python train.py --num_hidden_layers=21 --hidden_size=128 --num_attention_heads=4 --hidden_act="gelu" --norm="layernorm" --qk_norm=false --beta2=0.99 --warmup_steps=200 --decay_fraction=0.777 --batch_tokens=65536 --dataset="wikipedia_en"
Each number is 128 + 32 x the weight over its row's rms, rounded and kept within 0 to 255. Layers, rows and columns count from 0. The size above them is the row's rms in percent of the matrix's.

# layer 10 MLP down (transposed), 512x128, rms 0.14, rows 204-256, columns 0-63
size [ 86 103  93  82 120 107 107  98 112  97 105 106 102  97 113 101  85  87 108  99  99  94  81  90 112  94 111  85  94  89 118 103 102  90  89  80  90  93 101 108  97 109  91 105 106  97  90 106 106  96 109 108 102]
[[192 145 161 135 125 198 146 103 115  68 135 155 165 137 117 166 157 101 166  61 123 111  38 114 113 111 103 138 194 152  94  87 152  75 146  88  90 132 143  95 114 145 150 151 109  91 149  85 134 125 109 148 160 140 129 164 101 178 153 168 129 128 116 110]
 [117 113 128 153 126 107 143 134 133 130 112 145 128 115  95  96 184 134  91 132 171 182 171 179 132 134  97 122 129 138 112 114 122 141 147 169 127 164 136 112 139 135 114  75  61 167 148 145 136 121 181 135 119 132 151 191  96 115 169  87 120 175 161 155]
 [164  82 148 145  82 200 154  90  98  74 140 118 124 137 111 112 123  85 172 124 138 104 122 129 115 137 132 112 111 130 106 130 105  55 116 136 122 149  65 168  82 185 115 105 103 102  88 162 137 122  73 171 146 132 154 226 145  95 111 134  94 126 143 163]
 [146 144 135 122 109 159  69 185 149 148 151  51 121 145 126 201 112 153 100  77 109  79  91 132 164 154 135 147 111 112 115 116 110 191 116  82 151 126 155  97 145 134 163 131  95 101 146 122 149 123 125 109  74 125  92 129 107 121 143 126 177 161  89  79]
 [ 75 180  93 188 162 146  94 170 133  97 135 124  83 122  93  91 128 212 108 163 137 136 111  87 177 134 155 136 136 186 139 129 115 177 105 107 100 133 153  85 142  86 202 177 164 168 138 158 194 159 147 113 127 193 113  96 165 143 117  95  99 139  91  99]
 [122  82 189 107 192  76  91 102 114 133 125  99  96 157  93 172 141 106  91 130 172 124 169 122  99 159 173  80 118 121 111  96 125  87 126  89 138 173 123 140 138 108 168 136 113 150 172 138 160  95 190 138 152 142 109 152 111 119 150 129  85 115 121 122]
 [ 78  61 134 111 167 139 138 100 108  88 159 170 114 184 114  82 102 136 162  70  76  87 109 126  84 128 117 132 142 152 115 129 170  90 130 106 120 156 108 140 187 156 134 110  89 113 152 145 121 170 223 100 127 124 114 125  93  76  81 152 116 108 124 170]
 [119 153 130 115  97 161  42  98  87  92 128 111 107  62  87 160 115  97 143 154  90  92 102 103 150 167 139 191 134 133 110 103 113 101  90 115 141 157 127 177 126 151 118  80 166 158 115 129  91 146 137 122 217 131 147  81 137 121 201 170 173 142 153 130]
 [128  61 126 138 139  96  75 149 153 146 129 179 100 132 132 198 162 166 192 163  80 141 135 120  95 183 113 165 130 159  92 192  95 154 147  75 104 116  89 101 106 143 136  68 124 151  99 123  88 144 141 144 125 194 113  92 103 154 170  86  81  94  77 141]
 [162  81  92 115 111 101 144 163 169 120 118  64 113 170 118  89 188 135  86 143 146 175 144  82 150 120 129 122 117 180 137 142  96 148 110  45 141 110  86 122  53 107  96 124 143 169 129 139 137 142 147 115 164 110 158 128  99 124 145 153 112 169 119 136]
 [174  87 120 114 124 173 188 135 149 172 124 110 134 115 135 126 169 177 113 122 104 163 168 135 122 124 148 155 117  84  83  81 144 105 162  98 118  93 115 173 139 134  95 112 181 101 124 107  76 117 197 159 135 179  63 214 140 124 102 138 107 121  91 127]
 [118 139 145  62  92 139 109 146 146 101 103 153 134 116 106 122 100 147 178 146 201 127 123 110  86  82 105 130 143 129 144  59  88 116 137 138 148 159 107 175  96  93 188 135 131 165 103 158 126 100 185 151 138 134 147 113 142 157 179 119 195 160 152 114]
 [ 81 156 115  87 153  93 166 147 109  78 162 155 134 131 152 100 163 182 155 129  85  97 163 152 104  79  93 161 155 159 171 137 146 165  73 161 177 159 165 103 117 102 186 133 130 103 100  85 122 101 113  85 135  94  70 100 120  91 101 109 123 157 186 108]
 [112 164 170 174 106 139  86 123 165  83 112 127  76 134 173 120 170 213 111 134 142  80 178 110  78 146 137 117  64 184 121 107  67 173 169 113 125 145 166 147 141 106 131  88 168 113 132  82 153 137 106 144 125 115 132 105  88 119 109 126 219 145  90  94]
 [ 99 152 101 107 138 154 103 114 102 141 115 141 140 155 170 120  73 171 133 147 157 136  73 180  57  81 112 174 161 151 163  88 145  85 187 156  97 153  97 145 104 103 172  78 112 132 145 107  99 154  82 160  88 140 127 127 102 132 166 166 109 189 101 169]
 [143 149 146 140  83 135 167 133 161 115  84 133 119 145  70 112 137 134  53  98 116 128 144 146  53 134 115 208  94 146 122 162 114 119 115 100 135  87  70  89 154 149 119 125 161 134 136  65  98 147 110 135 117 112 154 166 142 161 142 129 100 177  78 179]
 [128  94 170 100 134 142 125 140 133 104 133 121 153 171 116  96 119  84 151  98  67 135 108 172 104 169  82 125 146 169  88 124 125 179 168 123 159  66  93 103  87 155 106 137 164  77 123  79 125  89  64 176 107 173 180 104  50 133  74 134 170 116 125 183]
 [146 142 168  91 133 178 129 111 139  60  82 102 178  77 146 122 160 116 135 111  92 100 136 180 179 120  88 150 154 164 129 163 125 114 169  60 152  94 215 108 131 161 132 123 145 187 147 150 115 150 170  95 107 121 106 140  79  75 153  95 156 128 146 119]
 [123 115 127  72 189  86  96 161 137 145 139 239  88 139  97 168 132 136 134  60 167 142 190  75 138 129 142 135 183 119 136 148 143 202 115 150 103 143 165 146  94 116 151 198 155 135 109 167 143 109 111 156 164 115 118 101 173 143 106  78 121 128 124 158]
 [172 150 118 124  74  87 178 142 169  76 101 118 149  60 120 121  60 110  89 143 110 152  75 103 133 125 122 171 116 123 133  93 114 119 140 139  71 114 151 147 118 148 119  99  96 110 116 107 119 124 141 149 118 118 172  92 161 144 132  92 131 144 116 168]
 [139 133 183 114  83 149 113 192 189 193  89 120 163 148 102 114  94 139 155 106  94 128 113 102 171 129 196 121  84 134 136 141 127  99 146  79 130 168 113 131 100 107 130 107 124 115 152 156 232 124 108 120 146 123  86 116 139 215 138 150 129 114  92 144]
 [ 86 156 154 126  81 145 162 198  97 150 117 143 121 151 104 140 133  65 101 152 109 188  91 133 140 111  68 126  93 201 147 137 137 141 116 125 135 135  84 187 152 126 127 123 133 152 122  98 169 128 171 139 118 159  95 128 165 137 118 125  95 108 119  80]
 [172 155  93 102 108 128  66 200  68 120 123  75 108 205 108 188  95 107 182  73  66 112 110 125 104  83 125 145 137 144  74 112 123 125 182 133  97  97 117 128 125 120 100 131 110 106 162 127 111  82  98  96 100  98  79 108 134 156 148 152 139 102 128 132]
 [172  63 129 174 106 106 131 134  97 163 148 177 111 123 147 103 166 212 189 149 115 148 169 104 132 133 126  96 115 136 192 116 116 185 101  58 108 145 105 134 140 138 103 138 113 103 149 182  98 120  48 112  73 152 115 128 147 116 102  79 128 132 140 124]
 [170 127 128 110 126 138 167 126 157 101 158 137  86 147 164  84 133  75 109 112  46  89 136 109 130 137 148 165 159 122 107 139 134 149  78  92 103 145 126 166 130 113 139 171 132 121  97 104  88 180  61 136 132  95 190  38 153 140 124 105 121 116 136 134]
 [106 124 139  77 185 124 112 132  87 188 106  97 135 118  81  92 127 150 131 108 178 126 109 133 129 188 146 101 123 159 165  90 129  84 157 108 101 152  74 123 135 165 151  84 115 119 163 162 139  89 124 151 105  66  96 102  95 248  96 119 103 108 142 111]
 [ 56  73 160 110  77 118 143  94 133 106 151 123 131 107 132 110 103 160 121 153  99 101 100 138 158 135 106 133 181 176 158 166 126 110 107  82 133 130 117 120 147 142 101 140 122  63  77 142 111 144 148 159 150 152  77 141 134 111 148 162 152 191 106 164]
 [122 115 156 133 129 135 132  87 163  82  95 207  92 124 161  84 140  57 159  57 159 171 112 114 102 135 130  87  89  93 193 100 120 162 155 146 127 115 139 162 131  69 100 149  84 119 103  95 144 102 144 112 122 121 211  91 156 135 124 116 146 153 135 176]
 [113 139 124 126 120 131 132 124 134 140  77 113 186  78 119 138 171 184 131 130 153 138 142  83 122 129 157  93 110 167 146 118  62 103 127  51 143 117 158 142 115 151 122 119 117 174 192 161 128 176 195 149 147 188 150  93 131 142 137 124  62 100 149 141]
 [117  63 150 153 119 144 120 170 136  95 168  84 146 150  73 180 166 101 127 144 116 129 121 179 103 114 121 145 121 134 118 148 117 116 165 139  78 108 155 126 186  63 191 151  83 131 172 125 118  92 173 192 124 117 120  72 109 150 132 161 205  90  88 105]
 [153 137 120 166 127  85 131 190 115  68 132 132 129 123 105 138 183  80 112 138 158 149 169 115  98 139 139 120 130 141 132 110 143 141 140 131 133 130 110 117 121 146  88 135 100 116 149 143 167 114 114 149 147 101 145 157 129  71 118 144 130 167 133 109]
 [ 39 136 115 108 108 139 161  84 160  95 122 162 161 163 179 167 103  84 126  98 116 133 102 155 121 103 136 170  83  99 144 112 155 121 149 179  88  86 130 104  80 170 139 163 166 140 169 141 191 119 162  75  43  85 117  59 156 143 172 148  96 152 168 118]
 [156  74 145  99 179  82 179  91 140 119 134 136 117 154 136  88 138 138 150  99  87 139 183 129  91 128 113 129  89 125 163 106  92  70 130 111  96 132  90 111  76 188  66 208 161 143 151 153 105 128 102 116 137 196 137 148 129 181 166  84 123 165  86 114]
 [154 100 115  89 126  91 142  96 152 123 134 174 132  99  50 178 117 113 117 111 145 136 142  72 165 104 161 102  53 141 133 110 118 166 131 107  98 171 175 118 148 148 111 111 128 147 132  89 104 108 130 138  96 159  60  98 141 140  61 125 139 105 117 113]
 [148  86  71 139 117 127  44 180  96  92 162 156 126 146 147 138 168 135 151  80 118 160  63 121 144 101 165 173 141 142 120 148 144 166  95 166 123  85 137 156 187 132 154 175 129 125 113 150 162 107 133 169 149 114 111 114 153 142 126 125 145 183 121  77]
 [171  93 170  61 142 121 108 122 102  77 155 181 106 135 137 109 147 114 176 127 179 114  89 134 163 127 161 147 115  83 179 108 151 120 113 123 122 123 148  61 116  21 167 181 135 156 162 112 164 104 169 106 136 149  98 126 125 153 157 106 131 127  78 121]
 [134  79 115 144 147  96  85 122 118  83 113 112 128 141 141 154 107 153  97 131  81  93 116 120  34 248 125 151 133 131 142 119 113  82  69 108 102 129 114 143 141 114  73 127 122  99 134 112  84 144  74 144 161 116 159 156 118 143 133  97  88 173 139 178]
 [173 131 108  78 153  84  96 122 100 117 157 142 189 164 118 193 146 149  84 117 112 130  91  94 138 111 106 150 148 172 140 112 124 101 156 148 169  69 145 123 129 112 131 151 128 174 146 135 144 143 136 199 147 115 117 115  77 126 157  94 143 130 115 121]
 [140  64 146  80 103 142  94 114  75  97 171 101 157  57 121 131 116 110 113 133  90 131 168 189 181 118 119 139 116 151 110 170 114  78 133 150 137 145 124 161 128 167 164  98 154 109  67  60 123  87 192 138 134 116 124 124 126  86 162  94  71  79 156 108]
 [144 159  73 138 193  88 144 150 126 129  90 137 107 141 161 122 157 143 170 176 106 146 111 118 160 140 129 173 106 106 110 154  96 129 154 140 118 167 106 170  81 151 125 156  81 197 142 109 156  84 148 102 134 115  95  93 104  71  86 164 127 121 159 155]
 [160 138 105 135 101 129 124 121  97 123  64 118  80  70 103  73 215  60 156 121 133 125 128  91 151 126 113 134 128 143  49 129  62 148 127  96 115 139  83 105  75 167 122 167  92 137 143 136 177 179 137 125 125 126 130 156 110 126 128 116 131 139 115  71]
 [154  74  91 142 138 113  82 150 173 146 133 155 112 133 139  84  99 185  90 137 162 101 104 122 105 147 104 139 153 118 163 105 127  99 169 113 141  89 149 175 146 120 152 180  79 157 174 152  85  92 135 141 152 116  79 125 177 157 132  49 116 118  93 127]
 [164 111 130 149 126 102 115 114 102 109 106 136  99 124 129  92 127 129 138  87 125 111  50 173 135  79 126 124 129 111 119  59 117 126  69 100 101 141 126 114 144 171 107 162 101 153 139 145  95 195 172  95 117 100 149 163  85 143  78  50 167 135 122 146]
 [148 122  85  97 112 111  58  76 168 117 145 113 170 110 121 121 167 124 134  78 130 110  52 157  78 116 153 122 138 175 156 127  71  97 119  83 155 120 123 110 130 109  83 174 184  99 129 179 105 204 132  61 171 154  80 131 157 159 208 116 148  98 154  87]
 [116 107 180  50 117 131 110  88 107 139 120 125 109  79 141 138 146  59 158 106 152 101 154 158 138 120 168 167  84 146 129  90  68 147 149 141 144  97 121 134 101 128 139 147 115  74 158  71 126 164 149 106  56 108 188 138 108  92 107 107 189 103 106 115]
 [ 89 103 160 206 163 116 117 151 127 144 127 113 117 144  58 163 172 125 127  67  95 127 113 151 125  95 168 108 100 109 188 140 143  60 165  57 101 122 101 112 137 114 177 135 155 100 180 124 124 164 144  74  74 106 109 120 166 203 127 118 122 109 153 120]
 [ 67  93 118 143 103 112  60  88 161  84 101 150 190 118 148 189 131  96 125 146  93 148 133 156 142  98 117 134 167  98  99 134 186 103 136 131 152  89 120  83 152 145 155 168 144 218 187 118 152 138 171 168 129  63 117 148 122 135 126  74 122 146 157 107]
 [176 119 157 119 128 177 115 119 103  75 188 152 102 146 152 103 117 141 191 124 107 119 152 144 138 166 108 157 138 112 122  80 137 126 175  95 163 116 139 156 151 116 139 127 147 127 193 137 102 170  74 152  75 134 122 124 119 136 124 123 174  62  89 120]
 [125  94  51  99 102 151 111  77 133 143 144 101 127 161 196 117 131 102 128 219 166 124 140 174  81  34 124 147 116 157 129 140 117 148 114 128 151 149 129  94 135 157 116 126  93 148  98 179  96 126  74 139 147  79 102 166 130 118 155 204 171 178 149 135]
 [130  56 162 161 144 106  88 102 120  59 117  57 138 116 167 121 141 117 117  82 129 110 130 119 122 146 152 118 101 124 108 177  69 167  74 126 152 137  87 117 126 141 140 110 160  95 141 195 137 183 148 186 115  92 171 159 192 124  49 143 167 110 151 136]
 [125 151 161 156 143 123 135 155  82 147 169  95 131  90 156 131 126 133 195 108 145 111 178 103 202 159 173 154 122  73 162 139 133  86 124 115  85 174  73  70 130 136 129 126 164 161  99  74 155 130 188  96 115 158 106 151 138 134 139 135  79 127  55 185]
 [127 135 162 155  98 136 212 146 209  88 124  82 165 160 155  75 124 167  72 171 145 104 105 132 180 123 136  95 166 121 156  94 120 158 147 149  72 147 140  93  97  94 137  81 152  97  99 121 110 141 158 109 171 165 128 158 120 127 111 180 112 142 134 145]
 [147 123 145  75 181 106 156 162 120 182 114 107 156 177 111 136 136  75 172  86 107 152 100 222 173 138 105 140 158 126 108  98 102 153 144 201  93 151 125 131  77 158 112 177 138 143 164 161  77 104 137  68 135  99 178 153 140 104 166 118 122  94 138 107]]
# layer 10 MLP up, 512x128, rms 0.147, rows 205-256, columns 0-63
size [144  95  83 113 107 102 103 106  99 103 103 111  96 104 102  87 103 110  97 103 102  83  95 106  96 114  95 103  87 111  95  92  90  86  76  89  73 105 104 104 103  93 107  93  96  91 107 100  93 105 104  99]
[[168 130 116 183 142 102 114 183  84 131 161 106 181 189  91 176 123 151 122 196 153 122 180 161 147 129 110 147 118 182 106 159 108  75 158 140 127 108 115 154 165 133 169 129  76 173 136 159 119 151 123 131 177 103 136 176 182 110 195  89  83 153 133 137]
 [126 179 125 101 146 109 140 132  84 149 107 112  80 103 163 165  79 168  73 141  59 174 113 118 138 112 144 135 127 119 116  94 218 176 128 129  92 108 140 108 134 150  78 112  88  93  81 126  67 127  91 151 135 131 136 115 177 145  75 129 149 143 170 107]
 [101 169 151 157 136 124 157  68  71 106 138 154  45 101 159  69 164 112 105 161 134 145  95  97 108 101 142 128 102 121 120 125 112 111  78 152 105  81 104 142 117 192  80 126 207 126 140 115 118 139 139 139 101  83  93 115 147 104 156 127  67 174 156 149]
 [119  94 100 144 117 137 123  51 163 127 133 103 115 148 111 163 118 147 170 149 135 119 118 144 125 143  82  92  83 127 106 126  67 107 148 120 139 113  87 184 124 110 143 114  96 126 104  73 160 162  55  83 123 159 114 149 117 113 123  93 183 120 144  89]
 [ 97 101 104 132 132  59 145 139  89 147  84 104 116 137  83  72 145 174  90 165  82  87 140  91 136  58 110  99 116  98 182 153 193 110 132  87 100 118 131 179 147 105  94  98 132 111 206 144 141 131 170 177 139 109 128 131 126 153 166  96 108 155 132 110]
 [163 100  97 186  91 106 165 128  99 124 176 133  83 140  77 156  81 104 161 148 129  90 109  90 163 156 183 115 137 116 161  94 123 107  92 114 149 147  86  68 106 125  98  80  71 178 175  77 107 150 145 144 123  84  89  96 103  63  90  87 158 146 136 115]
 [115 135 143 119 139 160 203 161 146  91  87 128 115  98 173 110 106 155 139  84  93 175  90 152  82 178  96  52 174 138 147 168 101 134  78 137 108 134 174  90  98  94 136 157 106 152 190 152 167 134 133 121  78  82  89 116 141 104 134 168 128 158 101 112]
 [120 130 147 137 130 114 152 163 103  90 158  93  98 166 155 132 177 188 155 175 113 106 173 112 102 103 107 140 137  81 165 224 144 178 107 132 165 103 160 130 119 137  92 105 118 151 162 155 145 156 166 116 172  99 148 161 105 162 124 126 129 166 132 188]
 [ 86 137 144 151 116  88 140  57 149 140  89 111 110 118 132 131 149  70 144  91  77 107  66 123 153 108  87 111 108 131 206  90 129 150 120 123  77 148 175 132 161  95 132 102 136 169  91 128 101 141  48 152  82 114 133  97 137 152 111 108 119 130 121 127]
 [142 121 146 118 138  65 144 163 146 155 102 101 136 115  94 108 125 115 168 141 136  86 108 135 131 129  99  95 169 171  96 133 129 143 109 123 124 152 107  53 174 188 180 123  99 161  98 108 203 163  82 110 137 103 173 105  71 133 111  85 140 145 112 140]
 [127 121  92 172 135  63 151 158  71 146 120 114 153 163 157 142  94  98 104 106  59 134 124 146 154 124 135 114 123 139 139 159 186 130 127 129  88  71 115 104 112 174  96  86 125 161  90 159 172 165  54 111 114 130 147 192  86  88  98 118  64 166 143 191]
 [117 162 170 146  61 121 109 161 144 130  94 125  68 132  64 132 108 144 157 107 150  93 118 117 137 170 134 129 110  89 146  62 146 117 110  77  33 130  93  70 153 133 118  87 119 106 174 125 172 205 112 118 150 135  73 159 157 118 142 137 130 111  85 109]
 [161 152 121  82 149 102 175 109  94 135  73 117 150  99 123 148 141 155 113 159 119 155 184 107 132  87  73  38 114 116 120 153 136 129  79 140 115 123 105 109 184 141 176 157  70 152 126 188  91 160 188 169  93 181 129  97 106  99 165 138 103  88 131 107]
 [ 90  97 155 145 116 121 173  88  42  77 111  69 106 152 171 105  89 133 133 160 142 129 156 122 144 162 110 134 135 114 191  76 129  98 118 123  85 137 143 124  97 116 177 110  73 203  88 164 189 174 116 107  54 124 138 164 106 163  71 106 172 195 119 136]
 [125 143 131 126 161  98 108 126  77 140  97 117 109 149 118 147 131 138 145  64 102 153  95 159 148 136  93 110 147 145  86 126 117 145 144 152 135 101 129 165 137 135 116  98 131 161 115 193 168 109 179 122 127 141  74 129  46  91 155  92 166 109 156 124]
 [147 180  92 142 115 117 187 150 114 160 123  98 124 127 120 150 148 157 142 159 134 148 115  91 138  98 154 161 138 120 150  99 128 110 126 108 111 170 125 129 129 141 169 119 102  90 150 153 118 106 160  94 126  75  97 152 159 185 110 106  86 173 115  53]
 [ 98 137 122 203  94 113 105 129 148 161 160  96  67 188 134 116 105 202 191 120 180 147 169  92 114 103 158 143 129 149  78 125 134 201 137 113 116 158 100 151 107 130  97 134 121 118 152  78 117 113 102 144 148  72 165 117 176 146 150 120 114 112 150 183]
 [112 133 130 127 128 111 122 176 100  95 107  95 143 145 160 120 124 151 150 136 126  81  88  83 114 106  65  87 122 101 195  66 121 121 125 110 200  58 110  98 111 174 144 153 106 126 103 158 124 145 134  88 122 113 134 179 134 148 146  39 125 170 179 200]
 [110 142 124  62 140 117 122 100  93 133 129 125 107 111  83 121 181 126 148 147 151  59 125 150 158 159 120 126 148  92 140 104 179 133  96 132 123  80 157 127 134 126 138 113 156 156 176  99 122 147 109 134 157 149 174 167 103 157 125 153 156 104 113 104]
 [146  98  73 137 134 127 154  85 108 109 104  81 153 110  77 142  59 163 139 104 179 154 148 158 122 141 142  87 158 132 162 115 120 156 170 165 115 154 147 154 155 149  97 114  87 155  45 175  93 108 127 111  88 168 164 149 131 103 142  54  88  47 172 116]
 [149  68 109 110 157 112 138 127 151  98 149 175 153  95 142  97 155 164 182 110 107  99 146 155 102 130 162 127 173 157 109 107  95 133 143 193 145 116 160 122 101 143 137 131 143 173  83  69 124 123 104 110 144 117 113 162 105 124 123 150 157 116 135 151]
 [ 69 112 169 139 140  76 154  72 190 185 125 178 112  67 111 139 164 104 114 130 148 137  83 115 102 165 135 139  97 121 108 133 140 145  66  91 113 122 104 117 122 104 130 107 122 121 149 144 183 180 131 148 113 156 174 141 135  61  77  69 142 136  81 115]
 [ 90 110 138 100 121  76 105 183 122 180 123 117 165 179 121 157 123 156  90 123 117 147 117 171 123 163 186 161 179 144  78 160 128  97 156 148  97  99  56  98 109 126  82 138 157 178 134 125 104  82  89 141 173 135 127 122 129 177 126 173  76  83  72 134]
 [102 147 110 147 104 156 112 181 134 114 186 136 146  92 103 127 110 146  85  90 102 131 149 189 161 141  89 109  99 109  78 124 155 157  78 142 138 127 116 197 148  93 159 167 100 106 129 118 140 102 155 135 113 113 179 164 100  99 134 119  76 101 169 147]
 [167 103 162 183 146 192 122 188 112 151 127 189 131 131  83 139 167 122 139 151 104 101 158 177 162 120 121 120 137 166 113 146 150  59  85  66  75  99 172 139 134 159 110 127 136 192 101 161 122 130 126 138  62 168 143 148 180 117 119 129 124 182 122 115]
 [139  63 124  70 152 140  82 112 111 110 123 153 157 155 112 103 118 170 104 101 126  90 141 158 116  68 154 113 138 163 111  95 139 139 101 212 132 111 118  74  97 101 112 132 106  74 128  79 193 168  96 153 115  84 152 140 101  76 126  87 134 141 145 109]
 [139 137 119 141 140 162 139 170 100 110 138  66 169 148  65 164 108 172 102 153 128 144 118 143 132 111 129 149 120 172 111 138 188  98 125 105 136 118  92 111  96 167 208 115 136 125 153 164 137 130  83 162  99 135 115 137 121 164 113 155 102 120  95  95]
 [148 115 111 110 179 137 142 101 175 113 153 119  97 145 150 123 101  92  90 114 104 118 191 176 104 127 164 102 143 156 152  77 171  93  74 130 142 152 176 184 135 141 115 140 146 168  90  84  93  98  93 102  90 134 124  63 106  95 112 109 133 153  84 106]
 [ 90 132 139 145 115 126  92 147  75 133 146 110 138 155 153 102 118  76 131 157  89  93 129 146 163 161 159 111 161 185 110  81 141 158 143 122 146 131 167  76  97 139  90  53 161  85  99 138 114 184 108  76 107 118 193 140 140 116 114 155  23 143 178 142]
 [130 169 194 125  92 136 121 144  69 120  67 129 125 162  82 139 132 150 100 110 175 117 160 167 147  89 174 174 156 115 113 131 115 100 164 146 155 120  97 131 151 148  82 107  94 175  80 142  93 190 173 180 100 115 123 164 141 143 136 193 120 180 124 199]
 [126 108 152 193 154  86 148 169 107 176 150  61  74  51  86 167  89  96 121 183 132 146 146 173 102 142 167 100 166 109 156 132 128  98 137  88 138 132 102 140 105 122 130 131 119 132  84 142 138 153  97 144 179 129 131 153  99 130 131 118 158 115  97 109]
 [154 129  83 183 128  97 172  83 121 186 117 136 100  66  90 120 133 143 128 132 175 144 169  81  66 133  96 125 146  79 127 141 126 183 132 143 133  55 138 115 122 131 137  74 143  94 136 156 141 127 135 101 154 150 138 126 117 168 122 199 127 159 133 137]
 [ 83 131 147 175 112 117  86 131  85 153  82  52 137 112 121 102 142 136 169 140  82 117 161  74 121 197 120 134 175 119 153 108 166 159  93 111 101  65 105 122  91 185 109 151 160 165 128 141 117 142 124  90 172 118 103  78 136 132 204 179 117 139 154 125]
 [118 150 161 170 160 134 192 135 112 174 113 131 156  84  90 156 140 135 123 130 129  65 117  96 105 172 114 129 104 148 180 111  88 148 114 131 155 132 108 114  94 138 132  59 175 114  76  82 126 125  97 143  73 115 184 183 123 183 103  96 106  92 128 132]
 [145 183  99 205 162 111 141 111 106  91 117  59 142 119 186 116 127 146 124 102 112 183 144  92 109 110  94 155 150 167  94 152 121 131 137 174 145 108 137 167 152 232 147 146 133 125  99 191 139 102 136 135 103 103 165 146 129 124  91 129 103 106 162 152]
 [ 82 119 130  91  72 162 166 149 187 111 135 187 153  71 139  93 123  97 145 162 148  80 111 147 104  70  94  80 156 128 103 101 151 103 101 104  61 103 140 139  69 106  89 140 171 139  74 112 102 159 114  96  91  96 145 143 116 100  82 181 117 112 100 125]
 [ 91  58 167 178  75 162 179 107 110 144 107 148 109 123 108 108 182 134  83 136  95  88 177 166 124 182 124 143  95 131 156 115 145 169 103 113 112 169 122 187 106 110  98  90 183 131  53 151 145 115  80 128  98 147 120 133 188  86 117 143 100  95 118 112]
 [125 142 107 120 124  90 142  99 185  99  75 106  98  94 121 124 134 190 121 202 158 117 126 162 168 127 174 121  98 144 135 178 101 106 130 153 136  79 167 165 107  71 135  82  69 130 106 155 168 141 127  98  73 161 138 154 134 125  99 127 219  82 131 158]
 [ 67  99 157 129 141 104  62 111 144 139 125 135  85 116 145 133 161 159 162  90 127  83 110 112 147 119 137  80 126  62  50 130 192  93  63 153 129 106 119 156 148 119 144 132 122 131 178 152 100 105 122 176 105 109 168 103 156 115 179 174 159 153 110 130]
 [164 109 147   8 149 111 128  66 149 139 143 165 176 184 165 126 145 139 143 101 112  81  82 138 105 105 104 150  51 114  97 128 109 129 127 132  96  78 125 142 114 112 110 115 166 155 122 104  98 154 210  95 162 112 135  86 113 151 184  94  91  79 130 141]
 [ 79 116 119 159 164 106 146 128 177 156  98 104 117  98 125 146  78 105 130  84  73  83  96 100 117  90  96 104 162 108 167 123 115  88 118 136 147 110 197 178 110 130 121 104 118 187 123 170 170 131 114 136  79 115 146 174 105  96 169  79 126 149 161 193]
 [113 149 101 165 145 117 132 105 178 132 116  79 148 142 104 165 122  85 180 120 124 117 128 103 120 149  99 215  86 145 173 141 122 115 132  96  76  98  95 111  98 128 138 123 108 103 119  98 136  63 181 111  97 142  60 135 183 109 144 139 127 109 131 118]
 [124 105 143 127 140 125 129  80  92 134 138 134 142 153  84 170 156 178 179 118  93 120 183 122 193 161 121 152 128 100 132 142 107 134 127 109 132  88 181 100 151 191 117 116  38 128 159 103  61 109 147  79 105 145 144 121  79 132 139 142 116 119 128 153]
 [132 187  92 159 160  82 138 137  93 154 163  74 105 111 151 175 123 120 136 137  64 160 115  89 155 182  87 131 149 129 168 124  47 107 137  70  94 115 182 122  99  98 173  98 128 151 111 159 120 166 155 147 165 105  95 138 161 143 153 132  69 182  98 168]
 [165 137  78 148 129 161 132 126 128 153 111 100  80 123 150 107 112 145 136 143 164 142 102 184 144 105 111  88 132 132  75 146 110 115 141 146 105 122 129 126 127 140  96 163 101 174  53 141 117  92 108 130 106 169 162 121 121 139 133 135  91 143 159 159]
 [154 208 112  77 144 114 202 154  75 183 156 112  91 126 123  97 145  97 131 151 117 102 101  85  88 135 120 187 123 135 114 106 115 160  80 115 129 142  90 153 126  99 188 133  61  73  88 118 116 135  79 110 137 141 142 135 132 105 130 167 101 126  99 116]
 [123 179 152 142 105 153 127 132  75 116 101  70 118 126 150 157 117 209  80 153 173 103 127 112 145 112 121 198 115  46 119 122  76 151 147 121 105  85 170 116 130 137  70  98 160 173 125  70 129 112 124 157  81 126 133 139 112 165 193  95 144 148 147 102]
 [115 129 154 140 119 126 163  75 156 130 129  79 112 142 145 156 160 144 149 137 165 101 122 137  92 113 129  81 122 138  97 134 120  90  85 103 188  83 139 140 126 150 113  57 107  91 131 134 134 187  61 223 122 139 159 145 170  98 158 145 124 191 153 193]
 [126 202  93 147 112  85 167 106 140 170 158 153 127 129 121 123 132  93 142 141 138 165 196 144 117 122 120 169 127 109 153 172  92 137 134 120 157 145 128 155 148 135 112 140 146  95 111  68 126 117 166  65 163 153 141  96  81 118 206  69  56 117 132 109]
 [126 115 163 166 131  94 110 129 132 109 165 135 135 107  93 148 188  88  73 128 142 100 128  95 148 165 149 126 136 164 171 117 111 130 101 103 118  96  95 115 145 101 150 111 139 141 136 131 134 155 152 142  86 130 117 147  72 129 124 116  79 146  81 189]
 [108 150 111 135 159  66 150 140 109 119 137 155 146  94 108 157 141 133 127 187 159 178 152 129 130 180 104  91  49 149 140 149  94 156  86 109 169 116 154 116 157 107  94 109 154 151 138 118 132 131  64 132 134 164 121 127 138  82 160 140 125  75 157 163]
 [ 85  80 131 105 167 138 128 119  91  93 143 174 126 172 126  97 171 211 142 152 135  75 140 108 114  26 142 155 130 163 129  84 102 118 114  95 116  74 135 163 133 127 118 149 135 144 107 150 144  95 159  98 173 130 149 172  58 184 152 165 139 109 132 206]]